Part of a small language model's weights: width 192, rotary positions.
Each number is 128 + 24 x the weight over its row's rms, rounded and kept within 0 to 255. Layers, rows and columns count from 0. The size above them is the row's rms in percent of the matrix's.

# layer 4 MLP down (transposed), 384x192, rms 0.146, rows 163-186, columns 96-191
size [ 94 103 108 103 100  90 100  96 102  94  96  83  98  95 108  99 110 108  99  97 105  93  88 106]
[[ 90 129 121 134 120 109  79 112 141 124 142  91 115 150 113 126 116 118 129 126 117 115  91 136 108  93 114  86 118 127 121  93 136 144 109 119 125 141 136 111 105 114 127 129 120 134 113 170 123 157 137 117 151  98 143  91 171 126 113 127 125 126 107 160 145 149 129 119 151 101 141 124 136 101 163  96 160 111 181  84 136 145 107 146 139 155 139 104 134  94 148  92 152  88 102  99]
 [189 110 118 118  98 128 126 143 102 146 143 136  81 115 121 132 138 129 152 139 104 100 118 147 131 111 117 143 144 163 105 120  92 122 156 125  94 103 106 140 100 107 138 132 118 113 135 113 135  81 126  97 142 134 130 128 144 154 148 131 115 110 115 128  96 129 124 152 130 173 124 172  66 118 145 142 123 115 112 135 134 135 117 120 187 167 141  94 118 131 106 151 171 149  80 111]
 [204 164 111  92 159 164 161 133 102 190 137 104 132 101 108 135 143 133  80 129 159 153 115 134 143  85 152 106 135 146 171 156 145 118 105 188 109 121 164 136  98 147 110  86 158 162 141 120 142 127 136 131 123 130 184 102 146 116 138 144 132 101 106 124 108 145 117 108 126 121 141 135 133 140 140  71 141 159 124 138 158 124 121 156 121 154 107 127 167 138 154 107  88 114 152 121]
 [134 112 104 116 149 125 115 139 138 157 104 121 153 128 120  69 143  98 153 156 147  44 112  91 125 131 119  96 122 129 133 119 153 147 153 145 167 114 121 122  98 110 136 153 158  97 125 173 129 112 115  98 148 111 100  96  96 102  90  88 132 137 143 118 122 147 149 195 121  97 119 150 136 128 152 106 147  91 140 117 158 148 159 169 166  99 145 137 142 129 109 140 165 111 144 110]
 [132 142 122 142  95 115 117 124 159 135 109 147 166 144 117 140  84  88  93  87 152 165 101 146 106 115 134 109 175 143 166 122 104 129  88 150 113 119  93 118 136 124 133 134 115  92  95 106 132 155 135 118 137 121 127 131 149 105 105 160 136 127 107 124  99 131 101 156 112 129 129 162 168 150 127  96 188 100 125 124 121  91 142 147 120 131  62  81 156 178 140 168 142 152 129 147]
 [146 132  70 126 144 108 134 125 154 163 172 119 139 161 120 131  96 146 118  79 157 133 119 109 137 100 133 124  92 114 154 121 153 153 121 123 103 168 134  85 112  77  79 125 139 101 123  89  87  92 121 118 139 147 121 129 127 123 150 143 159 105 136 115 108 156 106 115 128  88 187 106 148 145  95 142 154  93 122 137 121 109 142 107 113 107 159  92 119 117 131 161 114 104  94 132]
 [126 130 153 122  96 135  89 122 144 144 149 118 150 144 105 137 140 209 128 133  85 136 115 102 121 147 107 127 152 123 117 125  94 102 130 122  76 125 134 138 109 104 118 102 134 127 133 144 125 127 154 130 135 118 143 128  56 176 122 127 122 162 100 119 156 122 120 100  88 130 122 133 134 142 111 125 132 103 136 128 119 148 157  80 126 132 140 123 163 146 120  76 139 144 188  80]
 [ 79 132 144 155 100 116 148 143 121 170 146 154 123 122 143 130 135 109 155 107  76 127 142 115 143 130  96 163  76 118 148 109 130 144 102 132 137  87 126 125 100 110 103 108  68 132 127  83 105 135 102 105 153  89 116  86  94 130 100 104 139  97 142 108  96 128  77 126 150 116 159 129 161 137 127 120  91 115 147 125 111 156 127 132 131 134  94 123 128 115 133 161 102 132 167  85]
 [136 151 126 116 110 195 155 129 135 143 134  94 118 139 127 121 136 120 133 154 147 149  83 128  68 113 110 152 115 155 139 106 111 120 135 135 123  94 132 129 186  91 118 115 144 172 103 138 136 119 142 123 103 156 127 146  94 127  93 129 104 136 178 109 108  86 128 145 109 138 145 127  83 138 137 138  90 132 163 143 102 161 170 153 110 115 132 129  84 156 124 120 151 110 162  84]
 [156  99 144 103 144 164 116 135 167 118 134  95  77 137 117  57 104 111 112 117 133 130 135 156 158 128 122  88 104  98 136 144 126 137 159 132 151 150  84 115  92 156 149 123 118 153 136 168 127  55 119 119 112 127 164  97 125 174 166  84  82 143 123 149 140 117 165 127 129 151 151 144 118  98  94 123 151 146 181 119 119 123 121 103 127 108  99 108  65 156 129 108  76 100 113  93]
 [171 146 122 112 176 152 180 113 187 132 118 119 133  77 133 125 133 143 131 126 160 131 112 103 137 112 143  90 114 154 157 123 133  96 122 146 123 120 126 124  99 108 160 147 155 129 187 139 112 123 118 141 170 130 118 109 117 166 133 152 111 111 121 124 147 150 106 113 134  84 118  88 103  94 146 164 155 112 128 133 128 127 148 123 117 113 163 128 115 136 200  97  84 158 153 139]
 [106 146 148 118 149 119 117 115 150 147 168 161 151 159 128 161 134 157 150 108 118 123 129 146 116 130 109 131 161 109 122 124 128 158 104 129  94 118 150 128  86 181 134 152 147 142 119 141 177 128 147 169 125 147 123 133 134 133  89 136 119 139 123  79 135 114 128  73  90 166 116 124 111 119 139 191 146  80 163 125 145 151 105 110 149 150 110 125  72 162 121  97 114 115 131  97]
 [163 167 130 150 117 129 133 116 150  97 139 131 113  90 133 134 110 148 141 125 165 111 148 150 143 115 184 120 126 151 150 131 157 123 120 135 122 133 128 121 111  98 116  98 112 156 111  97  97 122 178 140 113 136 119 141 117 136 149 110 107 144  95 101 145 132 134 142 217 111 159  97 104 128 114 144  62 101 140 175 130 108 128 138  96 138 191 162 122 108 115 145 163 170 136 137]
 [157 176 159 150 135 117 103 142 109 148 162 113 151  94 182 156 120 117 108  98 128 123 135  95 128 121 108 132 150 132 112 131 140 176 112 128 163  97 148 134 144 133 155 147 107 123 136 107 120 113 155  70  82 137 132 145 157 125  94 141 147 130 108 133 155 113 167 101 137 124 149 135 119 124 104 131  97 114 134 138 166 141 145 102 143 145 133 162 114 111 140 145 150 106  85 117]
 [128 113 116 130 113 110  80 118 133 148  93 166 110 165 111 142 127 134 105 100 106 138 109 101  99 167 131 123 133 138 154 172 139  88 177 150  99 129 141 153 117  96 169 169 155 101 169 130 160 113 132 135 106 145 112 134 121 112 105 170 125 147 140  72 127 142  77 125 137 132 150 157 108 104 183 123 115 130 115 147  99 148 139 138 122 121 127 134 132 127 134 117 108  84 107 111]
 [124 103 144 110 118  93 103 135 118 161 158 174 118 143 142 112 116 182 130 122  96 166 134 122 128 115 148 104 113 127 103  92 129 136 101 153 155 133 127 147 156 131 166 134 144 204 114 132  96 142  69  98 158 121 106 161 150 129 137 109 138 140 135 136 118 123 106 121 122 158 146 161 110 137 138  83 143 132  52 151 143 168 105 113 120 135 124 154 153 131 103 104 126 122 130 142]
 [101 122 195 117 139 140  59 156 120 137 111 150 153  92 137 109 176 155 161 124  99 155 170 138 136 126 147 150 138 156 115 137 111 173 134 121 136 143 140 126 115 111 109 165 120  95 144 133 126 120 101 108 108 104 110  95 116 122 155 103  94  78 156 176 151 140 180 127  67  96 125 107 164 125 142 116 133 112 108 131 118 137 127 150 104 123 127 117 128 120 120 125 147 106 107 107]
 [178  90 147 142 132  92 141 151 131 147  84 130 138 140 145 125 107  69 126 115  83 108  86  92 109 182 122 153 186 130 110 128  84 143 187 127 137 120 161 106 129 164 120 130 141 158 106 120 121  97  53 152 125 140 113 128 134  88 100 137 113 126 147 119  88 161 125 106 145 130 147 128 142 154 154 131  90 103 115 111 108 117 128 122 112 139 134 153 121 112  78 167 150 154 130  93]
 [123  80  98 125  95 101 126 126 128 125 122 135 157 136 163 148 158 130 114 147 120 148 123 115 154 116 113 100 101 146 162 137 174 152 164 157 159 129 139 124 105 152 125 156  90  87 120 108 137 162 137 137 113 101  86 110 140 128 104 118 108 175 124 103 105 170 163 116 127 120 130 109 153 105 100 139 131 125 134 130 153 117 180 172  91 155 169 157 139 126  79 101  93 156  96 153]
 [130 119 115 125 134 126 152 194 104 103 110 133 118 124  90 122 124 161 136 141 145 127 119 133 122 145 159  92 132 126 108 143 148 125 120  55 130 189 140 107  97 139 137  64 116 149  94 117 105 132 123 108 150 122 127 147 109 132 135 116 122 166 104 111 113 123 134 108 152 163 123 144 162 165 149 118  77 141 127 113 111 123 129 137  79 110 127 130 135 172 124 148 117 172 121 154]
 [128 117 113 164 138  98  95 146 147 161 106 100  76 152 108  90 100 109 111 166 182 145 156 127 115 147 148 139 133 100 119 127 133 136 129 162  93 119 131 109 127 134 150 115 113  74 150  77 108 134 146 157 117 152 155  81 130 129 118 112 133  96 156  96 149 169 175 102 133 139 139 150 111 136 122 191 175 129 112 149 173 125 146 139 110 134 110 162 118 159 140 135 111 103 155 142]
 [134  99  95 104 114 157  61 107 121 151  92 105 122 114 112  72 153 178 127 102 105 113  94 152 114 106 107 117 125  90 164 160 104 124 125 146 119  88  94 104 141 108 121 177 118 108 122 155 137 130 142 104 140 131 112 122 151  79 123 165 113 133 148 132 132  60 138 151 162  95 142 187 121 148 170 125 167 124 127 136 155 138 146 116 138 143  95 132 147 139 100 126 160 123 169 103]
 [128  94 121 142 146 129 151 159 157 153 156 134 121 118 109 163 153 117 100 161 105  95 149  93 117 120 130  73 159 152 106 142 131 104 131 112 135 145 143 123 127 100 125 119 142 149 137 149 149 168 164 136 139 151 118 138 143 118 139  69 110  85  77 115 151 122 110 123 119 127 138 121 109  74 129 149 107 113  94  93  87 156 123 112 131 147 115 109 101 148 137 131  99 164 135 107]
 [118 110 107 175 130  93  96 136 119 148 148 140 141 129 135 155 118  90 132 145 122 116 111  91 161 127 157 175 160 151 194 159 163 117 102 125 110 121 109 180 120 122 118 132 140 153 120 155  87 137 122 122 111 100  91 127 149 158 112 132  88 107 123  72 157 131 137 127 103  76  97  99  93 132 126 178 121 127 128 130 126 109 152 164  81  65 106 145 140 109 171 143 108 121 102 153]]
# layer 4 MLP gate, 384x192, rms 0.162, rows 164-187, columns 96-191
size [ 98 100 105  99  93  96  97 113  95  97  97 101  92 106  98 102 106 106  91  98  97  94  99  97]
[[110 137 124 175 145 198 121 134 134 128 140 105 137 117 170 155 131  96 107  97 136  95 150 129 136 136  90  69 128 128 137 111 142 132 111 151 134 156 124 104 153 130 100 162 118 116 109 123 109 102 111 108  94 118 130 132 151 123 108 121 150 125 110 188 127 116 110 128 190 101 122  59 137 128 148 117 105 141 136 141 112 148 135 145 181 143 121 136 135 163 110  72 119 123 158  73]
 [157 119  90 149 101 126 132 120 115 114 133 144 141  88 198  99 141 137  94 125 124 137 137 160 165 116 131 122 103 139 148 132 130 139 110 163 124  86 162 153 109 153 131 160 112  89 132 153  61 175 136 148  98 115 148 108  92 120 150 146 176 152  80 107 139 132 113 147 134 115 121 109 164 110 125 140 109 133 156 162 148 144 102 142 129 136 107 131 127 129 131 115 127 123 145 150]
 [137 141 158 133 128 135 137 141 122 111 161 130  91 126  95 144 132 150 164 126  91 122 107 113 137 121 115 132 127 145 111 138 129 135 108 143 143 126 112 117 100 154 120 158 126 169 112 110 137 136 128  94 100  82  90 159 129 115 129 136  96  92 129  90  95 103 107 125 145  95 132  99 158 129 113 143 130 118 100 165 157 113  92 117 148 177 110 164 150 133 119 107 102 116 134 139]
 [113  91 168 163  93 117 110 144  92 114 130 102 126 172 104 139 149 101 101 163 114 118 156 168 136  69 143 136 103  98 133  88 142 126 139  91 155 134 128  73  91 115 126 139 131 102 155 112  97 123 102 158 112 127 129 132 129  98  70 165 157 143 134 148 161 152 151  89 113 145 124  81 141 136 121 168 101 137 149 150 135 149 120 102 105 153 107 154 157  91 120 161 125 110 139 155]
 [112 141 181 139 113  72 106  98 147 144 119 152 124 122 124 101 139 126 117 100 137 111 133 144  93  79 155 159 172 125 118 108  87 140  96 116 117 115 158 156 136 174 141 121 143 126 133 134 129 158 119 115  97 174 117 124 122 102 141 131 114 155 111 175 130 133 155 122 138 169 140 108 136 100 121 117 157 158 169 121 150 157  98 137 113 169 112 173  95 134 145 113 110 154 139 106]
 [150 145 112 124 162 180 161 156  55 132 132 134 117  59 157 117 132 161  89 157 156  99  95 141 135  74 149 127 102 151 148 153 113 113 133 141 133 172  94 114  96  94 117 136 127 118  99 110 157 151 144 127 123 121 183 129 153 101  99 132 145 133 164 132 119 106 134 137 130 130 110 124 153 135 157 123 135 131 120 126 153 161 106  86 146 158 138 117 109 119 107 134  90  95 159 153]
 [150 135 125  88 134 120 153 142 128 117 114  99 108 175 114 136 146 110 153 143 136 148 132 136  88 156 112 101 134 124 108 110 115 138 185 180 144 120 125 117 113 118 193 146 154 138 136 171 148 133 163 101 144 104 145 148 142 106 142 191 108 144 141  95  99 126 155 121 126 102 139 142 119 125 105 104 136 109 147 122 156 152 121 164 148 154 125 116 184 131 115 109 162 125  90 127]
 [132 154 143  94 117 102 148 104  99  85 121 116 105 132 146 139 149 111 111 125  74 115 140 123 143 121 105 112  77 106 137 142 115 106 134 100 134 114 129 130 116 117  88 120 134 117 122 130 115 135 128  83 139  68 128 104 113 133 127 138 153 140 186 104 154 156 158 120 122 160 149 117  99 129  88 114  74 102 117 134 184 156 142 119 196 135 108 145 122 123  53 163 138 151 165 117]
 [132 106 126 128 156 141  89 134 106 122 170 125 183 108  90 147 113 156  89 133 117 105 125 140 145 133 170 117 136 104  93 143 149  84 128 127 121 122 117 113 154 129 138 132 136 169 159 133 125 112 151 134 156 170 122 124 123 151 117 191  92 168 131 125 118 142 121 131 126 131 121 171 115 112  85 152 138 108 128 144 177 107 104 139 128 108 137 111 110 164 104 154 154 148 150 110]
 [184 148 126 153 124  95 181 103 127 154 106 148 134 148 135  89 162 109 131 137 120 103  94 134 144 139 130  89 172 113 146 175 131 155 121 134  98 116 144 111 132 120 115 139 111  71 107 117 135 131 133 103 136 125 121 127 135 102 157 118 141 151 162 111 114 119 137 153 128  76 158 171 152 146 116 118 128 140 136 135 148 126  60  96  91 139 131 135 121 124 122 143 141 140 120 103]
 [100 139 134  99  91 140 134 120 119 105  81 129 109 129 100 155 139 123  95  95 114 109 153 145 167 139 137 155 143 123 135 184 108  91 182  49 116 118 125 144 166  88  96 128 106 115 109 129 122 136 179 144 138 150 110 149 125 124 111 140 147 110 143  80 150 122 149 140 134 113 107 124 180 136 120 114 120 148 123 178 180 132 148 127 163 124 110 140 123 119  84 137  87 118 112 124]
 [143  96  94  95 114 179 151 107  98 144 109 106 152 129 135 118 154 126 121 133 128  96 168 124 172 147 121  98 148 192 157 131 124 117 114 101 134 118 119 116 124 152 125 119 101 112 165 142 114  99 113 150 144 157 160 121 134 128  97 147  99 134 161 130 101 135 127 115 143  85 121 127 139 148 123  95 156  95 117 115 121 138  92  94 130 129 118  74 175 138 127 121  83 129 119 118]
 [154 118 145 173 128 158 147 133 122 144 111 149 134 123 119 125 154 118  94 137 171 117 100 118  97 142 119 144 100 147 165 119 101 141 102 154 142 138 119 127 137 116 122  96 107 107 114 149 109 117 153 120 129 127  91  96 147 203 115 115  98 122 135 147 155 132 109 129 135 137 141  97 113 163 147 139 153 153 118 174 119 112 161 118 140 168 131 140 101 130 122 116 163  62 158 103]
 [120 112 136 101 131 123 140 154 124 160 149  80 135 131 137 145 126 125 135 104 115 125 158 145 158 127 129 147 103 104 118 180 108 196 142 150 117 146 145 151 129 131 129  80 142 163 117 135 105 103 162 127 127 192 124 117 156 159  83  81 108 123  85 129 135 155 134 157 136 120  83 160 111 152 152 128  99  92 137 159  93 156 169  97 156 148 115 122 130 136  96 144 159 119 138 123]
 [192 152 151 149 146 123 142 147 155 145 167 132 162 127 132 150 122 137 124 143 104  96 132 120 117 103 145 122 118 129 106 143 146 163 159 145 102 145 120 147 163 154  76  89 124 121 125 159 121 142 113 110 146 146 138 137 167 160 147 131 130 157 150  87 101  94 152  72 133 120 122 126  84  82 119 101 131 116 150 128 106 140 157 125 128 151  92 119  78 122 110 145  98 163  93 126]
 [144 123 131 114  83 139 141 158  95 152 157 136 126 143 144 157 138 161 127 107 125 105 138 141 145  81 110 135 116 153 142 116 116 132 103  71 133 138  82  89 161  55 127 143 115 169 134 156 117 108 122 141  86  75 118  92 130 128  92  83 166 139 114 127 154 129 105 133 110 153 126 129  98 136 148 139 166 129 115  67 114 148 115 129 111 148 116 157 102 122 114 112 123 101 147 130]
 [124 149 133 126 119  93 128 118 182 138 149 172 120 144 138 111 158 120 108 157 123 115 119 130 153 121 136 147 135  83 130 125 106 104 113 153 119 144 113  95 136 112 157 158 115 143 116 146 162 147 114 140 152  89 150 124 127 147 102 106 121  85 130 124 117 123 124 119 116 125 147 127 103 126 132 108 143 144 107 139 138 127  77 135 158 149 157 148 127 106  98 105 153 171 178 181]
 [132 142 116 166 138 133 156 139 144 133 103 133 143 178  95 119 137 139 140 124  77 110 123 133 107 118 181 131 104 197 124 127 114 107 138 149 128 125 121 122 118 162 131 136 136  41 148  72 152 138 125  93 138 139 121 112 114 124 152 107 115 135 120 149 150 115 156 173  99 121 104 126 122 137 142 133 168 125 116 157 126 120 144 174 121 139 167 109 119 130 111  84  94  91 153 134]
 [131 113 201  92 186 115 128 104 119  96 117 150 130 157 130 133 107 101 143 143  95 139 118 151 106  71 150 102 114 126  99 102 152 119 155 148 117 105 101  93 110 118 110 181 151 109 154 149 166 150 123 116 131 161 204 151 154 165 127 114 117 141 118 163 142 178 105 129 129  95 109 159 101  80 166 122  97 153 113  84 118 127 130 162 148 128 144 132 126 131 130 110 147 154  89 127]
 [140 137 130 126  94  99 125  89 100 153 156 151 113 116 102 157 111 107 123 120 141 146 120 150 121 152 116  95 143 105  98 127 134  70 187 156  67 110 111 138 152  93 132 139 117 147 128 112 143 123 126 129  61 104 160 119 128 114 139 126  89 136  91 139 109 131  78 159 144 145 122 136 144 139 123 164 115 120  80 132 129 191 105 134 140 103 139 115 123 115  93 122 107  78 140 156]
 [111  97 112 162 107 153  84 136 117 101 126 139 156 116 139 113  90 136 168 104 160 112  91 165 132 120 126 130 137  95 129 142  95 123 124 118  79 135 119 125 115 134 118 115 125 132 106 151 165  79 145 118 126 105 142 140 148  99 120 192  89 114 120 107 162 140 159 165 129 148 120 152 103 162 133 150 121 122 144 133 148 148 126 130 146 188  85 140 113 129  79 149 136 154 160 127]
 [144 103 113 108 113 125 167  67 129 106 132 119 167 131 130 121 116 157 146 123 148  94 121 152 176 108 137 136 130 105 147 109 124 118 141 109 160 120 117 121  99 131  99 117 162 141 123 116 150  82 125 167 154 159 124 154 151 107 146 103 112 140 146 116 156  57 146 118 189 169  59 119  97 129 122 116 125 103 117 162 129 112 103 111 127 157 164 117 121 150 134  90 119 146 162 116]
 [134 116 132 150 112  95 119 168 135  84 145 126 146 147  80 138 127 149 123 105 156  89 139 127 212 116 106 147 153 148 129 115 121 128  99 111 134  71 133 151 171 125 114 110 158 107 139 132 129 161 136 150 108 116 105 101 172 118 152 158 133 141 134 137 120 126 124 118 118 145 147 173 114 107 134 125 147 119 151 129 158 112 140 184 155 143 120 100 129 131 113 131  59 101 130 179]
 [105 140  98 126  90 116  65 118 122 137  91 133 116 155 143 172 103 127 154 140 162 147 165 143 143 204 122 123 112 100 158 147 174 105  92 157 118 125 166  86 128 116 148 137 128 174 160 113 158 123 141 135 110 152 182 142 110  81 178 153 123 168 121 112 150 145 115 138 139 119 121 105 120 126 127 127 135 149 108 146 172 139 142 144  91 131 117 130 136 132 120 150 146 145 154 177]]
# layer 4 MLP up, 384x192, rms 0.16, rows 164-187, columns 96-191
size [101  98  96 104  97 100  98 100  95  99  94 102  96 105 100 102 102  98  92 110  88  94  95 100]
[[108 169 109 116 101 130 144 147  96 137 163 113 175 132 143  95 127 127 144 156 119 117 129 138  91 159 115 106 107 156 177 140 201 149 132 126 145 107 126 126  72 134 159 126 101 156 173 147  75  89 153 138 116 124 151  96 131 145 122 121 119 103 119 109  77 101 139 114 124 167 153 148 159 102 169 119 115 124 108 124 136 116 102 153 138 121 136 130 144 134 152 147 123 126 125 183]
 [190 116 110 122 125 124 151 148 139 160 124 147 131 104  91 151 115 103 116 158 120 163 121 100 123 131 112 139 135 162 109 131 138 104 135 127 105 153 174  94 153 139 108 169 109 110  76 139 143 137 153 157 138 149 117 131  82 151 109 135  90 129 138 150 136 155 111 170 141 109 154 124 118 135 149  87 153 153 108 159 147 130 120 121  64 138 130 125 152 113 111  82  98 120 173 129]
 [ 98 151  98 146 179 140 126 135 130 156  94 138 159 124 137  79 122 105 108 135 177 111 159 121 129 176 135  99 131 110 154 120 128 144 172 137 151 124 135 124 150  99 128 127 148 127 138 132 140  80 139 148 118 135 124  97  94 134 150 163 163  83 118 144 151 136 109 144 159 128 114 117 135 149 164 163 138 121 162 151 153 128 150 145 133 118 100 135 115 160 151 124 108 117 147 144]
 [125 153 176 134 155 163 122 125 130 137 121 112 138  93 131  87 133 106 160 152 148 117 137 163 125 187 160 100 142 126 128 142 136 128 146 162 122 141 143 117 116  80 129 112 111 132  84  77  96 131 137  98 148  97 109 117 191 145 126 132  87 137 112 177 152 115  98 122 116 107 104 107 123 144 186 127  84 136 167 151 104 104 135 130 130 112 124  84 172  80 126 125 154 101 144 159]
 [148 116 137 139 104  97  93 118 107  91 157 147  78 103 156 163  97 105 160 119 151  67 132 105 110 119 143 118 140 105 144 149 123 106  93 158 111 135 132 104 147 144 161 185  97  92 135 118 131 154 132 141 159 149  90 146 131 127 165 172 142 117 116 126 156 104 130 156 116 108  99 104 100 104 154 140 114 187  88 127 151 150 105 154 104 110 134 124 111 116 155 125 135 163 155  92]
 [129 157 155 105 129 111 147 147 184 116 131 116 152 165 166 136 147 103  95 123 132 143 189 134 101 100 106  96 143 129  95  55 137 116  82 133 165 111 161 109 144 161 159 104 141 106 119 140 113 126 137 149 117 139 142 120  98 143 171 135 147 139 138 153 125 175 118 124 142 135 128 131 120 136 114 147 102 140 150 162 124  90 133 120 109 127 126 188  88 166  98 102 158 164 115 155]
 [ 96 136 145 131 137 165 117  99 134 118 163 111 106 133 145 134 116 133 157 138 146 133 180 125 134 151 122 149 136 106 156 113 149 135 103 190 142 158 139  90 131 163 142 128 126 114 128 141 136 155 170 150 136 138 124  92 155 156 120 155 152 107 121 102 136 109 151 145 134 131 101 149 126 131 101  90  83 139 120 125  75 159 144 160 146  86 148 116 125 153 112 141 128 104 167 147]
 [118 125 185 156 161 146 104 123 175 139 136 162 124 118 112 100 166 143 142 115 112 144 145  71 141 113 122 119 112 110 113 109 171 133 112 125 116 136 140 116  86 102 177  95 107 116 128 159 144 138 136 105 108 151 112 167  86 108 145 104 118 159 107 131 107 118 132 127 118 123 109 118 123 131 117  89 105 179 117 139 103 134 141 147 170 159 153 136 157 135 137 142  95 190  86 101]
 [ 96  77 116 155 121 116 117 107 129 171 111 148 138 150 124 155 191 151 137 133 123 117 134 132 148 147 113 128 158 105 151 128 114  97 121 147  72 150 105 128 175 141 102 188 117 112 123 126 114 149 181 140 141 114 139 137 119 124  86 124  72 141  91 113 117 113 174 153 153 129 110 203 119 118 102 136 102 135 154 141 129 180 139 131  87 131 114 113 118 126 150 108 133 147 123 151]
 [153 135 150 149 132  87 122 138 120 134  92 113 137 126 119 116 162 108 134 170 136  91  96 129 157 104 123 129 101 141 125 137 105 158 157 163 158 170 149 158 106 111 111  69 188 136 131 114 105 127 146 148 154 125  91 148 122  92 123 137 151 133 158 102 123 173 118 151 157 162 121 122 163 130 111 129 124 122  90 118 146 143 109 122 137 135 138 126 107 120 149 146 145 122  91 128]
 [150 107 133 138 155 109 153 138 108 109 117 116 164 127 114 167  87 145 102 156  95 113 125 109 112 131 100 131 111  99 174 122 146 164  79 136 161 144  98 162 152 141 159 149 129 100 164 135 120 145 120 109 156  98  90 124 186 114 119  82 117 104 124 193 139 118 154 120 126  92 131 108 105 139 121 177 128 121 113 138 147 115 101 117 110  89 123 148 159 125  97 114 155 131 169 151]
 [125  82 165 130  77 103 115 147 122 106 116 130  70 143 136 131 144 133 121 134  94 101 148 139 180 124 191 150 115  78 132 176  72 126 170  83  99  90  82 147 103 118 122 173 114 139 127 131 154 113 100 156 146 114 117  88 118 159 125 131 124 142 155 128 121 119 147 147 131 130 127 128 117 127 138  97 110 128 131 105 152 143 138 159 129 145 122 182 171  87 168 142 129 104 117 124]
 [128 112 133 142 133 113 160 184 150 142 118 155 106 179  97 166 109 117 152 103 111 140  77 129  84 109 138 125 135 126 152 103 155 121 113 125  80 131  83 164 140 146 111 110 139 119 165 106 157 143 141 167 140 112 106 156 105  91 118 130 138 134 114 143 144 106 177  92 120 105 134 122 111 167 125 127 128 178 163 134 109 163 128 166 158 149 162 160 113  98 122 127 130 142 155  99]
 [145 110  96 170 127  93 138 122 129 116 123 189 111 142 168 166 147 145 132 101 118 161  94  69 132 135 142 135 123 145 113 155 142 101 147 104 123  94 117 136 145 151 155 145 127 111 143 143 129 105 123 112 135 148  99 162 138 134  78 116 139 112 103 107  95 118 149 141 135  67 124 159 115 114 118 105 103  79 110 119 108 147 134 104 136 107 133 131 125 113  86 121  78 192 109 126]
 [121 107 128 178 139 112 137 131 119 153 155 115 124 174 111 142 155 137 145 134 133 108  77 125 125 125 128 161 147 175 143 106 136 131  90 125 140 132 144 106 120 110 154 130 144 125 134 154 124 129 115 135 100  91 155 134  75  93 101  97  91 108 139 130 148 109 140 158 101 137 111 104 125 125 148 104  93 174 144 160  94  59 159 107 106 158 150 115 149 101 140 138 164 102 136  68]
 [102 152 165 176 129 206 152 181 165 126 107 106 133 101 109 118 111 133 155 142 123  95 111 138 101 151 154  93 125 117 122 148  96 145 105 144 125 118 153 143 147 145 129 151 143 110 123 132 127 104 144 108 154 142 166 143 126 142 146  94 126 106 162  94 110 143 113 172 168 108 121 125  92 119 135 117 115 123 114 112 100 148 117  94 151 117 146 111 123 135 150 140 122 137 156 103]
 [113 102 134 137 124 139  90  64 142 161 134 137 153 139 135 155 158 132 101 156 186 137 191  69 115 144 111 172 167 137 151 128 148 126 126 145 134 134 129 111 111 150 139 124 129 164  77 131 137 104 173 126  76 141  90 111 177 109 133 124 153 122 126 153 158 118 104 138  89 103 113 155  99 121  85 142 110 129 159 135 123 123 127 177 129 125 101 155 153 126 130 111 108 106  94 112]
 [127  93 125 145 110 194 131 151 139 149 145 113 136 124 159 138 119 143  91  77 162 110 135 174 150 147  80 153  96 108  83 141 120 104 135 115 137 125 127 109 145 139 109 150 110 115 148 138 122 133 107 132 126 121 127 132  90  82 142  89 128 140 161  56 136  82 157 105 151 129 133 138 147 111 132 121 135 151 106 143 100 125 107 104 109 140 161 137 124  86  91 110  82  80 139 104]
 [122 149 130 158 134 143  99 123  86  69 112 148 126 125 129 106 121 127 138 116 126 143 119 168 167 143 110 146  95 139 112 135 127 107 119 148  71 193 105 135 154 114 141  89 166  91 158 116 129 127  72  67 127 152 125 102  87 128 122  91 106 105 119 123 167 113 158  80 120 168 161 157 136 129 136 132 143 140 109 112 123 100 141 160  96 161 159 143 116 171 116 132 146 123 119 133]
 [137 136 142  89 134 148 104 122 119  74 173 175 112 107 106 113  89 149 110 152 164 105 130  97 165 159 129 160 155 120 136 119 120 141 134 141 172  94 156 154 137 131 107 125 104  91 120 174  99 171 158 132  97 158 138 113 133 109  95 128 155 130  87 162 161 144 133 154 173 126 134 131 125 123 144 110 133 135 115 105  91 124 115 151  85 130 126 142 114 139 118 120 176  89 109 171]
 [123 191 114 107 126  84 104 106 130 168  96 149 167 115 143 136 140 123 103 114  97 136 171 113 135 104 113 149 111 141 116 138 186 132 104 162 100 150 139 114 103 152  82  83  95 138 146 120  70 154 162 157 124 140 133 141 118 105 124 122 160 137 101 122 166 120 119 134 114 168 108 161 159  88 108 153 119  89 140 142 102 114 140 155 127 116 141 111 132  88  98 136 109 144 123 140]
 [121 175 161 150 119 122 147 110 107  90 114 101 148 117 106  93 160 133 135 157 148 146 102  98 141 126 123 125 108 137 120 137 108 136 162 118 139  87 101 187 117 134 131 112 122 118 132 142 158  91 135 157 143 139 140 103 152 114 148  90 109 134 139 125 121 121 123 149 147 126  88  97 127 134 136 143 174 134 169 166 163  99  99 133 142 150 162 147 126 140 151 105 127 141 109 110]
 [ 93 165 152  99 110 112  86 108 144 154 143  73 143 124 120 144 106  98 121 130 104 101 145 181 153 107 105 142 144 149  97 127 164 160 117 145 111 105 167 127 157 130 149 146 119 137 145 147 126 129 113 108  87  87 147 134 107 133 104 127 169 128  98 107 153 118 128  86 124 117 138 139 103 170 120 101 150 136 171 152 139 102 109 131 152 149 130 110 130 172 118 136 115 138 124 178]
 [133 127 112 110 106 155  67 125 139 112 108 140 136 121 119 132 113 116 109 111 122  76  87  93  98 118 132 151 105 126 155 101 113 149 144 120  99 134 108 118 111 158 147 143 120 131 100 130 171 122 121 166 134 134  96 111 136 102  92 123 159 135  89 140 134 114 119 164 120 118  84 121 107 116 150 149  89 133 143 117  92 113 165  95 117  96 128 100 114 194 119 142 133 129 119 104]]